From a checkpoint of a small transformer trained on Wikipedia.
Architecture: LayerNorm before each block, rotary positions, no biases in attention or MLP, untied embeddings, attention and MLP in parallel.
Training: a variant of Muon for these matrices, 755M tokens, 5873 steps.
Each number is 128 + 32 x the weight over its row's rms, rounded and kept within 0 to 255. Layers, rows and columns count from 0. Numbers have three digits each. The size before them is the row's rms in percent of the matrix's.

# up: layer 2 MLP up, 1280x320, rms 0.0426, rows 1264-1279, columns 160-239
# down: layer 2 MLP down (transposed), 1280x320, rms 0.0427, rows 1264-1279, columns 160-239
up1264 097:075085132158122163098145151093110113118134051123102158121089158117026133135134074119086154137162091127101123073132091159139124099118083079129108075122119139115088156128125158133040135086087111149053153155139107111170142176110122181117143153
down1264 097:144132112134116094165094164217135123104140155137158111079149123160097150118126123105147171148107091111150087156110071099084157126147092150102092119146111068117095149153180145171134118127149086109186098134133128121098092119148159107127129135
up1265 100:201139070139109137162115156138092143079146221085097140128109100141143164102175198142164049172159185164115140115141150153153158109130093124131123227118160127148111139106107110131144113099130178136150135177157091152119135132155182091081139167
down1265 097:070163147099096074070162167130145128199086097135113160062051139159123123117094117196130139130133180103120091115145143104105189157147135150131065126148122129169162139195159148157101152131091144144140128127131115129115099131096137137133110116
up1266 100:138187172158089116177144107079146218084187115148137103154130093169165169112089118112147137130089052124117109137159109110139112068090104102147147144148094139133135088161135141128098090115175099115149131149112163068175118126098154196162155110
down1266 099:100123128115086166052093145093100090142125116144117139126047116125106078210073120128161114118143100146133134097138142153118173154129151184139167077148083106176118137128116130092121115117130092146160096095069129152099151161097131088111101101
up1267 099:147067113173120127160079114114137104078132174096137095123103100199145109175113175220124118158175164128094140096068084087137084104146089160143125105138150089126105112079093109201111152179107093125085118119198092155100102101145183104116130127
down1267 096:072162166118045114120121127135137051148101073151100140066111129092089137157173140125134127079037103105142106154148116134144149171136127119123210129133077127093138080114164099145127088172146153059157197144090123100128153096113130119173145129
up1268 101:100167114121148145120172115156106140134125197094114131126095129174191159149121175152124101077138133111135111074175103124115082133105093144169152088075142102156197124154150121128156121129127123116162136091151126195128108172130133122159152107
down1268 113:128123138054119113105118090149153098086154135082117157118195096073142129139117109105174069170158127139105079115101151131100112119165131151180107162141119178127097158081157126144101115089052089146120071154119118153149090160095150096142100110
up1269 098:113085112143089148153125150122089154142113078078153195088169107126132125123094104079127153109089081099114160141180164140091158173138123126096088167157130194169117117110089123126166139154129120122110077191176126126112132147182119123163139139
down1269 105:082162216091141114068163142168091080119184061138151152090137182117067170153096156098130183130130057106126050117096166164116067132067129065115154144130112140147151103192141187172170118155192134160136150116129072129143099088115186106176111166
up1270 099:088157146051081144162200088180123138132142084175156140031123138175102115154078086138162146132154171151145166105138093134111127105105128116116111115096102105140102098134083128110108123169071093125143193145161055081167098087106080132130111155
down1270 098:098172111071179117120109144105097114112126106089058139123135186074139094118183121128142100103085134148082111162145155143152108189076131126150177137114154145153081164127146077103152112177151097114143129141081156154116135154145129193134164103
up1271 096:101139106123080207175154134159128143138182124121151173144094115078144163115172176148125101144133121114137172132101122113167146104086163127149157151183175172143145145176141075129085204103101115119183129177099055089154162172100072153122196096
down1271 091:156151191112127174111114129077147154191049083131099080123144130078114139141108180102105121126134139144114149107168198130149167098202118135089085106113122100151129145071135108151162160134173162112140141097175146138072132082125107133209177174
up1272 098:139098110204135105151135087205107106130105113113108188122132137123105126144123212144118169129108115100070157123106052139134069100149080159144150151167109164127051174126101135199106131133091100182166122186165055103118153162166129151192167123
down1272 105:166084128097148137075064140124156142091100110157149104076085131134102158124132185138060081069098148170093117100139137159147145123128065116100094159134144113111145110163139129167184153201125154163193165098143116148128154082114167123106183122
up1273 098:126160109200242142124145154195066128153139150122139113105134156168141144127142112151088128136195126162137157087177135121168209083151152125112161135185108103143094155150137128175121111162139113095184154165158162204125161118209163122116097118
down1273 089:137201115123133093106056110091128142067134149186136145169130131116122112130161111086187158099167180143078120121121171150081112105122115074190153171080100164100156130101050147093152142092125163157113139120101119090176086185108160099101125123
up1274 096:147106135100125080138144119186148164147060090151103085123148107168092079061089106131188178114133090193116125105127108100141192109079138189107107082131183066096156101114092149153104154139143153161121097137132104072099081076095103144136130120
down1274 091:146194164137107174101068153117151127163139089100166142162102099108199185142208133117133112122143122147134166132153183123102102166168059157157154118157120145148133155092146069051117156115115068156169121104135180098180195145187148150109064153
up1275 098:127194172118117166166089095128148097108125139097138147133128140153152100123114072149084139118048080091121090123123114080104066144108161103116142166128168085103125143123057139090084151137103108163119112139130153152089153115151113153125145172
down1275 096:107142112166145134125148123120166198083096116130111106077187096117122108140138179180164072147214170149120171141139113194080108106089143106115089164155127162163105228111164121143120088098097102158077065057121131140144143235102130062060145090
up1276 097:123144132095152138166092113111134149155124110170125128145128138109129115109156115134119156195167103090102160068129139132165132122179144174051126095095110143093142110145190097132165107112128114148132118064121127110148126180086161140138167135
down1276 092:135068123138115127123122116152152112115079152122082135147073165147118130120162068097133116071102152151124127179131112144165157138089146086195154132122114148081084113093098140148152136165148100104153171164118083125069130103128041093094151158
up1277 107:144098157121120141120065199091199119132130106109159116120079131125110083150146121143134101130093099112113147177171075136143114123169113140077158170101166120127106103083077114100116125156134080181172096072143147083127096111163145191101111111
down1277 104:121078101170184051119165128090144105167086135144217098146115174127055094114119174128127094107067127115127121059170121191058166164134132145105104114116096110110135114155146124131117127143102087176136131127164127050134139095121110124091112210
up1278 093:101137163115126075147161166104124118121083135163122098138098096137134114135164145134114114133159119147202150064103134083193123109123121142087147127111136137145052188131124151136142082101155121087138149106105159157095118106119127111195152175
down1278 094:138085112107160139082119141074148173142143169095125114088128113112120112141120141080105179148177156187086165173147145172125107135122100171121141164116111142094145108193160144114148172146112160058131167137125159054136132160126102121011093090
up1279 093:147139112072131158106150173133154176096067114154143096126154150149130095128142106067105086163117131168175137106201169180182144093081118125130147116133124144115165146143115153105173169149091153134108134139070132138087160110146118092114160118
down1279 091:099129133154138102133116108160147094174120147116113083104123161199118134149091079123129120068112154122079125152098137106142108144118110116088139163139197143150093097153181117143103115068152158114135149129113127074155139152075128124143158111